{"n_layer": 16, "norm": "layernorm", "init_std_o": 0.0613, "batch_tokens": 65536}
Each number is 50 + 15 x the weight over its row's rms, rounded and kept within 0 to 99. Layers, rows and columns count from 0. The size before them is the row's rms in percent of the matrix's.

# layer 8 MLP gate, 320x128, rms 0.0705, rows 18-54, columns 64-127
080:57 40 60 48 42 57 67 57 53 78 58 62 66 65 62 43 45 58 46 84 66 64 47 62 38 74 56 65 70 50 20 64 32 75 53 59 57 47 33 37 51 62 52 57 34 79 77 39 58 61 56 25 59 49 77 40 37 36 68 40 65 54 64 36
089:33 46 53 72 52 35 41 42 43 69 22 62 83 50 61 34 37 35 48 55 46 49 49 32 56 56 63 24 30 45 53 45 91 38 67 74 71 41 40 26 51 61 42 71 53 06 60 52 22 45 42 47 71 47 30 65 70 47 49 42 57 66 91 25
103:32 51 55 77 27 58 17 33 56 35 44 55 43 34 22 58 37 50 47 64 59 45 45 58 75 31 50 51 57 47 40 33 53 44 68 58 66 53 59 52 43 49 75 63 26 51 60 39 37 48 49 49 43 31 61 46 41 70 37 37 31 52 51 48
087:44 33 39 27 42 52 63 49 50 56 40 70 34 48 63 69 43 32 58 53 28 40 52 56 64 32 54 55 84 13 51 64 59 44 40 44 48 27 67 45 54 55 44 56 40 68 74 57 44 49 47 54 61 54 62 62 59 32 51 20 44 56 64 75
091:56 23 60 40 77 70 99 57 50 37 54 60 71 56 61 53 54 45 45 45 58 61 47 58 33 54 39 53 44 16 40 61 45 57 44 70 40 32 38 63 27 49 67 57 56 27 60 49 55 45 53 56 33 48 47 42 39 47 45 67 63 51 21 49
099:64 39 69 55 34 54 59 52 49 54 49 27 65 45 55 45 48 49 51 66 26 60 31 47 50 22 63 32 34 50 39 13 41 54 38 66 56 73 70 59 56 25 45 38 37 57 43 57 50 54 57 56 40 45 83 61 56 35 39 27 47 26 43 20
084:55 43 40 44 37 32 95 77 70 53 40 58 38 51 45 35 53 73 82 42 36 50 61 33 80 24 44 39 54 23 20 36 50 28 81 42 37 66 41 41 56 47 43 50 60 59 35 21 39 43 44 32 60 70 29 37 61 49 51 39 54 76 81 50
111:50 48 51 72 45 34 38 54 49 27 45 42 67 30 48 82 54 55 57 38 57 42 43 61 37 63 68 71 54 25 58 75 43 50 75 42 48 55 29 68 20 62 51 40 67 84 70 58 51 49 59 37 53 42 53 59 34 57 28 53 48 26 50 24
093:39 56 41 47 63 40 68 26 75 69 69 55 61 56 55 47 32 50 28 23 36 50 57 55 16 84 45 81 34 67 60 88 68 37 63 28 29 34 44 32 42 40 60 76 56 70 52 61 51 23 66 35 49 59 43 46 73 41 68 60 57 26 48 52
073:33 34 45 72 45 13 69 51 49 51 62 55 54 37 44 59 36 34 46 66 43 69 68 65 36 34 64 56 78 45 63 45 40 37 45 55 35 49 43 64 55 65 46 64 73 67 25 40 43 40 84 44 64 68 52 74 51 38 34 48 50 59 49 34
101:36 67 82 51 50 31 59 72 41 55 33 36 27 36 59 70 55 55 34 38 49 55 40 45 48 79 44 52 45 45 51 62 48 50 47 55 66 03 45 53 63 36 75 79 32 46 48 48 50 49 56 55 38 60 21 35 67 48 57 70 37 91 59 53
102:31 53 54 65 56 52 54 56 54 44 44 42 61 48 56 35 52 47 41 51 42 39 22 60 58 44 26 84 42 50 43 50 35 51 44 38 15 38 51 74 25 59 89 83 63 66 49 50 64 66 72 63 63 66 35 43 47 90 57 12 40 54 61 46
119:49 37 23 50 59 49 66 64 55 62 43 44 51 71 58 73 52 62 28 43 34 65 25 48 42 40 65 64 14 49 40 29 61 37 43 45 40 53 44 75 29 28 57 41 35 45 66 66 66 20 33 48 63 68 51 45 47 37 43 71 26 50 43 67
099:50 55 55 43 31 53 56 59 59 57 57 60 61 30 64 55 41 32 55 64 37 42 26 43 79 98 31 44 23 63 72 49 38 52 29 33 54 37 84 39 53 68 68 93 79 57 69 72 61 50 53 63 64 37 60 68 42 56 60 60 46 51 35 57
084:63 49 52 55 38 31 55 59 58 61 61 53 38 50 74 54 49 18 59 46 80 65 53 56 61 71 48 46 65 51 66 44 52 57 40 48 60 51 50 51 38 47 89 39 44 72 60 68 45 61 41 55 81 47 20 76 68 38 53 36 45 41 75 78
084:74 34 52 41 47 57 64 63 33 50 54 54 66 32 53 40 46 33 45 50 46 71 18 36 45 69 52 61 41 51 51 49 38 49 62 49 39 74 61 77 49 56 41 23 72 33 22 75 67 60 69 36 72 61 44 75 54 42 60 44 17 31 85 47
095:47 56 58 68 55 73 56 53 83 66 40 79 38 50 67 49 35 61 90 52 14 37 35 57 35 21 76 54 37 31 45 06 65 38 51 50 54 31 56 43 51 51 44 37 53 45 48 39 39 50 56 50 66 63 34 61 56 38 39 75 54 39 41 37
096:50 65 60 39 39 31 37 47 30 71 41 64 18 50 54 35 25 57 55 70 51 38 60 59 53 46 71 32 65 52 74 33 49 49 59 52 28 35 61 28 36 71 54 68 22 53 49 47 60 57 39 32 56 61 12 53 63 55 41 32 41 55 59 45
098:46 41 75 36 91 40 74 78 42 46 34 58 55 35 38 63 48 32 45 40 42 36 37 71 47 40 27 43 43 47 27 57 58 63 33 37 45 99 56 64 52 35 66 44 43 56 47 62 26 67 27 60 81 52 40 32 40 56 79 59 50 51 71 42
105:47 41 57 32 15 49 69 40 45 58 55 31 48 49 87 46 35 49 45 29 84 27 30 58 56 78 57 71 43 76 46 27 61 41 61 25 44 53 66 59 37 69 63 92 62 56 60 32 47 52 10 58 47 59 32 69 68 56 63 58 34 50 56 45
097:30 60 40 39 43 53 44 53 44 55 32 50 41 41 49 66 38 42 23 28 42 41 54 54 45 33 65 65 70 46 72 57 07 43 29 44 38 68 56 79 30 71 35 60 37 45 86 62 55 57 72 28 27 83 60 36 57 54 43 69 43 33 28 68
103:41 50 55 62 45 35 59 61 47 24 48 22 75 57 51 65 41 32 39 49 52 39 28 60 80 76 81 73 28 53 53 28 46 60 44 40 46 35 67 56 67 53 47 61 59 33 53 28 38 77 46 82 34 86 37 57 51 41 61 41 46 68 72 72
102:55 38 85 54 52 68 43 73 47 67 55 61 67 46 59 50 60 60 41 52 70 54 33 55 73 38 32 66 19 39 63 46 76 51 58 32 50 56 53 37 42 37 22 55 33 47 27 39 69 32 61 58 28 48 52 53 34 37 62 54 48 28 71 34
098:58 09 33 60 38 76 64 80 69 43 50 35 58 39 29 55 74 44 50 58 45 52 47 60 60 37 42 43 52 47 67 42 48 48 59 31 40 31 59 47 46 40 64 33 31 56 34 34 64 62 48 37 57 70 64 28 54 55 55 54 46 89 31 36
113:47 54 54 73 31 63 39 76 38 42 37 45 54 36 24 77 42 25 38 28 53 58 59 45 74 44 52 50 50 60 50 23 40 52 46 39 34 37 66 51 27 19 59 66 43 54 67 36 37 52 61 48 22 48 75 72 72 51 72 37 50 44 51 31
081:40 70 40 37 26 46 39 24 62 67 56 47 65 52 70 42 32 60 22 57 57 46 54 48 49 46 43 57 41 49 16 54 53 53 66 69 57 41 50 28 68 69 53 69 66 41 54 60 63 44 54 58 63 44 34 51 55 52 46 40 62 48 76 53
103:58 30 52 61 37 27 45 56 37 53 64 43 66 39 70 50 22 50 72 69 42 61 70 42 69 43 54 69 23 46 76 48 80 27 37 57 59 46 18 77 31 71 50 70 44 44 75 59 64 26 39 54 48 19 64 47 65 36 64 52 57 57 42 43
103:30 10 67 64 50 64 21 42 73 64 16 58 59 29 61 69 54 40 53 41 55 65 31 63 52 62 65 59 51 59 84 49 63 11 50 31 51 46 58 72 44 60 54 48 56 53 35 55 42 62 42 57 48 35 37 62 41 65 51 58 41 43 75 50
109:61 51 73 49 14 37 80 68 46 51 38 31 56 43 66 25 57 43 61 37 48 42 51 65 63 59 35 71 39 58 60 75 73 33 66 68 73 56 49 39 61 75 35 41 40 66 43 39 48 47 42 55 55 58 45 58 37 28 70 49 49 56 35 33
096:38 55 53 63 50 63 52 63 59 34 65 31 58 36 52 36 56 44 63 71 52 78 25 38 75 41 53 44 65 47 68 57 34 25 29 43 45 59 67 58 24 35 47 38 59 30 29 44 42 41 68 56 32 74 55 40 43 73 53 58 79 51 62 81
101:64 51 53 75 31 44 44 64 59 57 95 60 51 29 53 37 48 55 70 48 70 43 36 37 24 37 58 51 69 55 46 22 47 66 54 54 50 29 53 42 72 81 61 62 47 74 78 45 58 32 43 62 81 53 69 59 43 54 50 53 86 42 49 40
099:43 35 35 39 15 62 50 24 80 52 39 39 81 54 52 52 77 67 61 46 45 39 43 27 67 43 75 44 51 29 67 55 56 73 44 55 48 65 39 24 36 33 62 44 56 54 62 65 81 60 59 23 45 69 62 53 46 48 59 74 44 65 64 46
108:79 32 44 54 46 45 42 70 34 67 37 66 58 58 58 86 58 35 36 44 41 60 20 46 69 73 58 35 50 49 68 57 30 35 28 37 60 41 27 51 60 51 57 55 50 39 61 59 48 49 39 47 48 36 35 04 62 24 66 46 58 80 57 03
096:39 80 61 79 57 56 55 56 68 49 41 45 57 49 37 58 43 43 47 56 36 44 48 66 44 59 54 52 22 60 33 51 49 43 27 54 59 48 67 73 56 40 21 53 38 68 42 38 34 63 53 60 51 50 53 50 85 83 45 52 61 37 41 58
110:49 68 69 63 44 44 33 51 62 70 18 67 48 46 46 42 32 47 43 53 60 37 71 34 33 66 21 65 57 79 60 57 56 28 53 44 44 64 40 57 55 65 64 56 38 67 59 50 54 63 48 63 66 53 53 34 42 47 53 44 52 37 58 94
090:59 44 36 25 54 57 64 67 47 62 42 81 47 46 44 75 75 36 07 56 48 56 41 69 72 51 45 72 41 41 45 47 66 26 79 50 72 50 44 78 29 53 55 52 50 60 71 93 65 44 45 36 61 79 56 45 37 55 58 58 65 55 64 77
106:32 47 50 52 55 55 45 44 30 40 49 81 75 12 10 47 49 56 46 68 62 68 46 69 55 69 16 37 46 33 56 20 50 66 49 52 52 63 54 54 54 81 50 27 64 35 24 55 54 47 70 47 53 49 45 51 21 50 18 72 62 61 60 53
# layer 8 MLP up, 320x128, rms 0.0711, rows 18-53, columns 64-127
098:24 61 16 37 50 61 29 30 33 43 64 52 74 32 37 56 70 80 28 44 30 63 46 40 11 52 53 52 81 78 57 64 27 56 78 23 39 66 50 35 58 33 60 56 53 47 60 80 36 41 31 47 77 55 29 58 41 50 50 56 35 49 18 71
095:32 77 64 29 66 53 48 41 59 57 42 40 30 65 60 71 41 29 51 62 45 25 46 63 54 59 30 33 28 62 53 51 46 42 55 49 16 62 27 76 32 28 69 43 32 38 21 36 59 37 43 48 68 53 49 44 54 67 38 76 47 45 32 54
109:42 43 67 39 77 70 54 56 47 18 63 41 31 57 42 35 74 62 29 56 58 49 60 74 38 30 38 43 51 61 41 51 33 19 51 68 53 49 46 64 31 59 54 72 73 76 70 31 62 51 49 38 54 46 38 36 79 65 76 50 32 55 48 43
080:53 35 35 56 80 69 69 56 42 67 39 78 63 40 41 62 54 31 47 53 76 96 29 44 57 56 42 51 34 47 41 64 49 37 70 47 45 55 43 42 46 75 33 45 54 50 51 54 42 44 47 55 64 42 16 67 79 44 66 63 30 45 45 59
102:49 28 31 42 44 53 66 49 60 65 41 50 62 32 37 57 36 46 39 33 55 60 40 65 58 38 67 35 43 33 39 50 98 55 52 58 44 70 58 45 69 54 25 49 60 59 30 63 31 70 44 44 56 72 54 40 35 79 47 25 62 41 43 54
095:66 54 57 28 58 60 54 31 55 36 35 16 46 41 49 52 46 42 59 68 35 32 44 36 62 80 56 35 29 58 27 60 41 46 60 42 39 50 66 68 48 61 51 52 68 46 52 65 45 26 26 60 12 50 68 35 27 50 44 56 70 45 40 71
098:42 52 47 52 28 58 52 42 61 58 67 64 85 71 54 51 75 49 29 29 63 54 51 42 85 65 54 45 51 58 41 66 39 56 54 46 43 48 55 49 68 33 46 37 44 63 50 51 58 62 40 30 35 65 32 29 66 84 62 39 25 47 50 57
113:60 70 70 86 42 49 60 54 64 28 32 40 60 75 27 89 51 33 59 51 44 19 47 45 35 50 68 38 56 44 43 72 69 41 54 51 43 37 63 63 31 86 25 67 55 79 67 36 26 57 53 60 73 46 61 60 62 47 58 37 68 48 31 41
104:69 53 50 74 42 19 38 68 30 49 37 58 46 47 40 85 77 51 59 61 42 30 57 60 41 47 54 37 48 37 55 45 70 54 33 85 49 51 38 59 57 57 43 81 64 56 63 37 78 51 39 40 45 77 15 35 58 62 54 61 51 46 27 59
098:71 30 53 26 57 67 60 38 25 39 37 38 47 57 50 60 41 36 72 53 64 46 61 57 67 66 20 43 41 62 81 45 72 42 37 39 37 51 56 41 64 46 18 47 06 51 42 67 81 53 60 47 37 52 55 66 62 66 51 54 36 23 29 55
100:76 67 54 86 40 26 63 59 36 36 62 66 72 50 81 65 78 52 70 49 44 44 40 46 59 38 47 78 63 35 38 52 56 81 60 74 66 51 69 64 51 45 36 54 36 54 53 69 41 73 41 56 37 50 52 52 42 53 33 62 36 31 47 68
093:44 65 52 67 44 39 81 45 48 31 33 62 38 50 57 46 54 68 43 50 73 63 60 75 45 60 45 60 67 47 65 44 56 52 61 60 49 34 80 45 29 66 20 70 41 52 75 49 22 58 47 52 39 36 52 61 64 73 39 64 46 55 52 58
103:20 27 67 60 41 43 32 53 27 55 75 49 61 33 50 75 32 47 71 58 74 56 64 29 38 43 77 25 11 45 46 64 58 37 36 46 42 45 61 18 55 50 45 47 55 65 42 25 61 23 42 59 40 45 32 63 31 47 43 72 74 54 58 56
088:69 47 80 58 48 62 78 54 52 63 67 15 40 63 73 35 47 45 45 54 18 36 75 51 33 80 40 38 30 60 36 64 32 48 42 66 49 60 44 68 86 75 44 47 50 26 48 52 55 56 50 66 52 38 43 49 47 21 53 71 19 19 49 41
087:39 65 15 64 66 41 53 53 44 69 59 53 48 63 66 26 70 46 68 64 47 71 60 40 49 33 25 49 66 51 52 67 80 44 65 53 44 70 35 68 37 64 38 37 67 31 78 65 51 47 18 35 65 41 34 46 59 69 39 60 67 54 31 51
087:13 42 63 29 60 71 34 59 29 38 67 34 66 60 45 45 43 66 64 48 46 75 41 42 57 46 63 51 52 44 70 50 38 40 48 31 37 54 53 32 51 40 33 67 48 54 50 39 51 34 22 43 18 81 31 77 44 61 58 66 55 62 25 49
099:67 34 72 49 58 59 23 55 37 62 63 24 46 59 27 30 41 48 39 54 22 38 38 46 64 34 46 62 49 62 31 43 37 55 45 60 38 38 18 46 69 36 45 71 57 52 37 77 32 50 29 40 45 82 76 69 69 65 66 47 49 37 69 56
096:46 85 53 41 43 29 56 52 43 55 41 69 54 32 77 55 54 71 20 50 59 44 01 48 57 40 43 49 46 28 56 49 86 46 45 28 43 42 50 83 77 32 48 50 17 17 71 58 58 45 50 49 41 45 36 55 19 78 57 62 42 44 32 74
086:55 31 42 51 65 19 37 42 63 55 36 72 52 53 48 52 54 34 59 59 65 38 50 54 55 25 30 33 69 89 48 56 44 39 50 22 46 39 61 39 53 49 40 52 51 51 23 51 56 67 62 70 40 70 23 89 66 37 43 68 43 38 30 43
108:56 40 65 78 64 14 75 59 54 53 45 71 65 80 46 25 52 66 53 74 57 46 50 43 47 54 37 63 29 59 41 43 45 58 61 48 66 23 51 56 48 60 27 32 74 44 55 54 35 58 40 46 45 57 46 75 62 67 40 74 59 53 68 67
100:46 54 32 23 47 45 50 63 38 31 57 75 79 40 39 54 35 26 42 43 52 40 66 71 33 34 76 73 75 30 56 52 24 37 94 15 55 85 52 53 59 36 63 39 68 47 65 41 55 79 38 29 36 47 58 45 52 54 60 41 32 61 35 62
097:51 63 51 56 48 46 45 54 36 65 38 44 66 76 48 46 62 55 52 65 27 34 37 55 57 40 33 44 75 50 71 53 70 60 67 72 47 37 39 61 45 11 48 33 35 73 46 65 24 53 37 21 45 46 48 69 50 37 70 39 75 45 40 39
091:35 50 60 51 32 74 64 60 56 35 49 52 63 42 68 49 36 58 41 37 53 44 32 75 38 54 64 31 29 50 54 52 70 38 57 41 43 27 47 67 61 37 79 24 60 42 46 78 39 61 27 47 65 30 34 52 69 54 55 16 78 50 38 25
100:43 64 32 52 60 42 41 49 35 37 32 33 60 54 14 55 43 11 62 68 21 66 50 33 50 57 61 52 63 31 64 71 34 51 45 43 79 41 45 37 49 62 51 70 48 64 63 57 36 26 65 40 29 42 64 50 68 40 58 61 43 81 47 72
107:71 64 32 67 86 37 37 59 57 56 53 44 44 55 43 65 48 34 33 41 56 56 48 60 49 33 51 37 29 41 76 64 46 50 61 50 70 41 65 45 46 41 72 67 31 44 67 39 71 72 24 81 27 37 24 21 38 58 58 38 98 41 65 35
091:64 30 55 62 48 47 56 72 53 45 41 74 62 57 09 72 56 67 58 47 59 43 68 33 32 40 47 04 70 71 63 19 65 25 53 29 48 25 73 60 45 82 41 57 62 49 69 21 37 49 40 41 43 42 64 47 46 47 46 55 60 60 62 58
103:42 64 34 51 44 49 71 51 63 48 48 39 06 44 56 49 48 67 30 53 52 78 61 43 46 59 28 55 44 41 46 38 29 60 41 32 40 23 56 82 52 58 54 48 47 20 43 65 18 53 19 38 56 54 81 70 35 43 44 75 30 56 53 53
104:64 54 59 36 56 25 49 37 48 69 29 44 55 49 40 66 29 54 53 39 39 57 41 47 19 43 53 53 64 74 51 44 70 64 40 56 47 73 39 22 65 26 52 48 67 94 73 46 47 40 42 66 73 51 48 34 68 57 46 47 72 43 35 46
102:49 39 59 78 26 49 57 38 65 47 64 66 60 54 56 47 37 81 44 39 42 53 09 68 81 08 29 44 84 67 66 26 50 69 39 60 47 56 64 47 45 51 49 51 73 40 63 54 82 44 43 43 32 67 65 67 46 71 35 66 31 62 59 28
093:36 60 37 51 51 29 70 41 39 31 36 32 67 69 42 42 69 36 78 36 45 49 65 35 47 42 43 47 53 50 37 38 70 25 74 63 49 26 20 64 71 48 45 77 51 44 69 13 40 72 45 82 38 61 50 43 47 60 59 49 47 21 30 39
098:23 57 82 43 37 68 54 60 70 58 50 56 48 10 63 25 55 57 54 57 28 53 51 40 71 47 41 53 90 85 55 27 41 72 53 56 79 54 36 69 63 67 80 55 22 51 64 37 31 42 49 62 33 49 36 62 41 70 38 23 42 58 48 47
095:65 54 55 63 50 39 56 49 43 50 50 38 54 61 26 67 70 43 55 84 75 20 41 55 40 60 45 36 56 28 40 71 61 57 60 45 65 17 28 48 24 60 48 47 46 52 53 09 59 44 72 86 16 40 41 57 75 31 68 31 47 47 57 77
105:39 56 71 28 65 47 76 33 34 54 56 55 40 74 60 36 44 73 57 66 43 30 52 52 62 34 35 57 66 30 30 40 33 53 50 50 41 48 79 55 64 44 47 45 57 56 60 44 39 54 44 33 31 44 58 54 34 31 54 34 58 56 71 46
098:66 23 39 35 52 23 38 56 62 36 26 50 57 58 33 26 72 64 21 57 80 41 39 56 57 56 62 38 57 28 54 70 45 31 30 54 55 35 15 49 60 33 26 51 52 59 54 48 61 76 51 64 60 60 44 49 68 49 45 46 60 58 73 42
094:30 76 40 70 58 43 66 54 16 57 58 61 66 51 27 30 40 15 62 33 21 39 46 74 28 32 40 54 66 52 52 38 53 53 50 47 57 40 65 24 48 44 37 33 36 36 54 44 59 57 50 39 78 47 55 55 31 26 73 57 36 60 63 52
096:58 90 53 30 57 61 39 60 25 85 38 44 29 43 69 34 29 70 14 80 48 69 53 46 48 56 46 61 57 28 64 48 60 35 46 58 63 71 54 31 69 88 38 48 42 38 37 65 41 83 61 42 39 52 65 41 31 37 42 47 55 41 69 46
# layer 8 MLP down (transposed), 320x128, rms 0.0708, rows 18-53, columns 64-127
099:53 63 56 49 57 22 58 46 71 48 52 54 70 59 71 56 68 61 58 47 65 52 40 65 26 55 71 49 68 50 34 45 14 65 30 22 49 31 66 27 46 17 61 53 53 63 40 33 39 24 19 34 45 44 42 37 35 53 26 62 31 46 43 33
087:64 50 33 50 67 22 27 04 37 65 48 54 41 41 59 60 48 24 64 62 55 76 33 51 37 15 44 72 71 50 41 42 62 83 66 37 59 41 27 63 18 32 26 77 54 55 55 27 52 60 39 42 80 27 30 68 56 48 38 37 58 56 60 55
086:55 77 83 80 29 71 83 48 56 05 49 55 57 70 70 54 81 59 40 64 78 42 33 58 43 40 53 45 39 77 76 69 48 58 56 65 83 54 74 36 62 61 73 53 57 70 59 52 51 65 61 45 44 41 62 27 47 64 46 62 42 42 83 50
093:53 44 48 84 51 54 50 45 68 14 31 60 44 66 53 59 47 52 58 34 58 65 34 63 53 39 59 48 16 79 60 07 24 37 29 64 54 45 42 41 53 53 76 63 53 60 42 50 65 47 66 32 65 38 44 27 55 40 55 33 31 13 44 59
087:71 57 46 53 39 61 50 49 87 17 38 68 18 58 55 17 52 46 18 45 28 57 39 57 47 59 77 54 57 40 48 54 39 63 48 37 22 33 50 59 59 33 31 39 63 40 72 31 39 58 52 36 71 35 18 50 26 31 46 69 52 70 33 32
104:43 49 40 53 36 30 51 23 45 55 41 21 83 46 46 22 58 67 64 69 37 48 31 56 38 46 57 59 31 57 50 34 42 46 46 62 39 51 52 31 39 26 30 50 18 54 48 14 57 67 55 70 42 77 45 36 46 47 51 47 36 35 48 51
080:42 48 45 53 43 51 50 47 57 87 29 76 35 61 66 24 29 55 52 52 52 38 48 11 46 41 63 79 47 41 64 58 47 35 45 64 68 52 35 64 64 70 43 74 56 39 57 60 48 55 51 55 39 65 63 61 64 48 68 61 75 36 17 56
085:62 33 37 38 54 29 17 38 42 35 40 44 26 59 53 33 38 33 34 38 60 50 53 50 55 49 42 28 51 21 31 52 33 41 21 40 53 17 37 32 40 58 75 56 55 57 63 54 72 51 50 33 65 40 30 38 41 60 29 52 46 47 26 25
106:55 72 76 66 43 71 53 54 45 43 67 41 58 44 33 41 38 01 50 37 42 59 67 36 26 47 36 56 25 69 60 56 44 38 43 09 34 68 37 68 56 24 38 46 35 44 68 52 35 40 43 41 55 54 59 55 54 33 53 57 51 29 35 77
106:37 66 40 74 63 46 77 45 70 80 43 42 51 21 61 59 86 36 57 48 55 57 52 73 37 63 82 50 60 42 75 37 65 49 56 17 36 46 34 65 25 59 57 35 47 35 45 74 48 55 38 25 40 25 41 55 66 58 58 41 70 63 75 41
106:34 64 63 67 47 61 48 65 73 39 64 63 53 42 48 40 76 42 95 44 44 57 59 49 76 49 50 81 63 47 60 33 73 63 54 54 63 57 55 64 48 45 43 57 43 15 68 34 47 70 83 47 18 40 47 61 50 56 56 72 51 52 59 85
102:33 49 53 53 14 22 30 29 40 36 69 24 53 44 38 63 53 14 53 28 54 32 47 41 34 40 52 61 43 48 42 39 55 29 40 37 41 31 39 39 73 66 72 45 48 34 58 46 61 26 58 60 51 86 56 49 46 43 44 56 60 52 23 22
103:33 73 65 56 52 73 66 27 63 63 56 19 36 45 48 72 54 26 60 44 40 36 54 82 51 28 50 43 68 49 72 33 53 52 64 42 41 59 52 37 45 47 46 50 36 59 25 57 53 57 71 56 63 32 20 45 41 40 59 47 42 75 63 52
089:32 63 29 51 54 30 18 44 48 38 55 62 42 40 58 64 56 60 53 63 51 53 47 66 71 44 79 58 42 36 58 38 56 56 64 13 57 48 44 28 20 27 58 58 44 41 40 40 56 46 65 53 61 74 22 62 57 74 51 66 73 73 72 59
089:36 49 81 58 40 58 45 30 45 66 55 58 72 45 64 44 47 62 62 68 49 18 73 73 75 41 44 70 43 43 37 48 49 49 52 54 37 55 20 57 55 38 18 82 26 57 51 35 32 48 45 49 36 48 52 48 57 47 61 53 74 18 43 34
100:64 47 57 65 63 34 59 44 60 71 44 63 65 52 57 77 35 44 54 62 64 92 56 91 45 63 57 21 52 52 50 39 32 65 77 52 50 65 49 46 61 57 48 45 52 40 56 57 93 76 39 28 56 37 34 48 30 48 58 47 36 54 70 55
093:64 50 61 46 50 33 60 40 80 57 45 65 27 38 58 53 44 73 57 62 64 73 43 48 64 52 55 40 50 64 50 67 60 57 61 44 50 56 45 66 43 53 47 59 68 17 16 69 50 74 43 53 54 20 52 51 32 45 60 50 34 65 70 44
102:46 67 46 51 41 46 65 30 30 20 21 43 21 43 65 52 33 50 53 30 58 26 33 60 53 43 55 46 68 58 46 72 63 35 20 34 47 71 80 50 55 18 45 72 55 49 42 45 45 88 52 37 24 40 57 48 54 42 68 60 50 46 58 35
096:47 57 48 41 33 59 40 47 52 57 29 68 48 55 45 41 56 79 54 51 43 53 61 20 39 66 75 61 35 49 85 43 48 43 54 57 47 71 57 52 44 80 73 51 46 54 25 48 48 62 59 39 30 24 44 78 30 46 41 59 58 53 67 78
102:55 80 55 12 54 53 47 45 42 44 40 66 42 41 81 78 51 73 40 67 43 42 31 65 33 48 30 59 44 51 50 29 62 34 45 34 16 61 46 26 70 23 34 51 53 27 48 45 55 44 28 28 55 29 22 36 50 31 38 54 49 28 70 60
099:17 63 54 47 48 36 56 61 38 55 19 47 49 48 52 86 54 30 59 56 58 64 52 36 33 52 45 75 68 52 49 67 66 50 62 49 22 67 56 32 54 23 45 73 44 57 60 57 59 61 49 63 46 58 46 59 54 64 48 62 37 47 37 39
104:62 53 59 38 48 67 46 52 56 57 82 48 56 66 36 69 61 60 60 30 80 56 62 62 55 54 42 66 51 37 66 16 47 50 62 38 30 52 56 71 89 36 34 32 68 74 75 61 74 40 59 26 58 44 72 19 44 60 49 50 67 88 66 46
092:45 52 57 49 67 57 44 53 67 33 34 18 51 47 51 50 57 45 48 40 48 49 59 58 29 71 60 29 72 76 42 46 60 50 36 46 54 59 56 43 55 57 74 40 75 63 59 31 64 44 41 17 53 40 55 44 37 31 19 61 31 46 58 65
108:66 54 49 47 45 10 42 31 37 42 55 49 50 72 68 81 25 54 61 63 67 59 46 44 47 55 55 74 56 68 62 55 30 61 35 65 46 47 28 56 84 53 27 35 34 77 61 43 42 33 58 26 50 71 47 44 60 67 46 33 55 41 46 43
114:65 60 58 52 60 37 33 27 26 23 86 44 54 67 58 37 47 56 65 18 58 48 60 35 53 38 74 30 63 37 62 38 68 51 84 18 42 53 44 55 42 47 66 44 16 63 24 68 69 53 76 64 60 67 58 53 41 43 44 35 66 33 29 36
083:52 62 57 74 76 38 63 66 22 80 27 30 67 41 23 46 67 67 68 57 56 45 57 59 52 48 29 32 60 68 29 41 54 71 35 30 21 50 65 42 68 36 23 32 55 46 68 26 58 48 22 34 47 54 60 59 62 59 49 56 42 46 46 76
108:35 54 54 60 54 56 49 37 30 41 39 25 70 66 42 30 60 75 66 55 31 57 59 47 50 55 72 47 46 72 60 65 68 69 78 34 50 65 62 22 66 27 52 23 89 61 52 27 54 33 49 56 43 63 30 70 32 40 58 56 62 53 52 80
101:32 27 72 55 36 83 41 58 43 39 66 60 73 45 49 08 40 41 25 28 64 29 08 52 20 58 61 59 33 62 57 60 52 49 54 52 41 42 37 43 58 39 65 40 25 86 41 37 66 41 62 72 50 48 49 50 48 44 50 41 27 53 46 46
110:62 30 44 67 52 47 22 57 59 26 44 50 37 51 51 32 64 69 52 68 42 54 48 49 49 22 55 42 70 04 46 37 57 43 56 48 53 44 41 62 44 39 38 64 45 44 85 21 73 60 51 47 42 39 68 53 73 43 55 65 55 68 19 59
093:33 48 11 64 64 36 62 34 63 22 53 35 43 45 51 34 71 50 39 32 74 72 78 59 48 63 47 38 54 76 58 56 43 53 44 42 36 55 50 62 43 48 69 25 54 33 17 39 57 53 26 72 52 64 57 44 38 62 12 30 53 57 61 58
095:37 56 37 35 29 57 63 36 34 09 68 44 67 40 64 70 67 35 34 67 50 49 39 56 19 80 27 25 27 47 60 50 34 42 65 43 54 72 78 44 52 32 30 82 67 54 45 69 56 76 61 34 68 13 41 58 54 56 33 47 54 59 49 46
090:50 38 58 54 36 47 23 21 42 50 58 35 36 68 70 72 39 61 70 58 43 57 25 40 32 30 58 15 73 32 69 70 44 36 57 61 58 75 64 61 27 56 26 59 46 60 60 51 62 53 69 71 52 27 24 61 46 38 62 43 48 63 59 32
107:04 54 30 60 51 72 46 20 36 53 60 26 60 40 65 56 32 48 31 43 39 65 64 64 31 63 60 67 60 51 65 49 20 53 65 43 56 76 61 26 32 34 53 66 35 28 44 29 59 35 44 72 54 50 61 53 76 68 43 60 65 39 24 61
097:28 66 65 47 69 52 55 44 43 60 53 47 84 63 34 61 24 75 87 34 27 49 58 51 47 45 46 63 56 67 55 55 79 18 54 41 37 60 63 38 53 50 59 56 54 78 47 26 35 50 48 77 45 60 53 51 60 58 76 65 33 40 44 53
105:74 62 44 60 45 33 79 41 35 15 36 44 48 64 60 54 61 44 73 75 34 41 63 39 72 82 54 17 35 55 37 38 36 45 42 36 54 33 50 58 56 41 40 44 56 68 70 39 55 61 28 36 17 43 60 55 63 44 54 61 37 54 57 77
088:28 55 44 31 51 53 34 50 53 48 38 55 32 57 66 81 46 54 35 58 76 44 50 66 55 28 42 25 64 51 43 49 54 57 43 56 28 56 59 86 42 54 47 42 71 56 44 43 69 38 55 47 56 70 33 78 22 24 60 58 48 36 70 50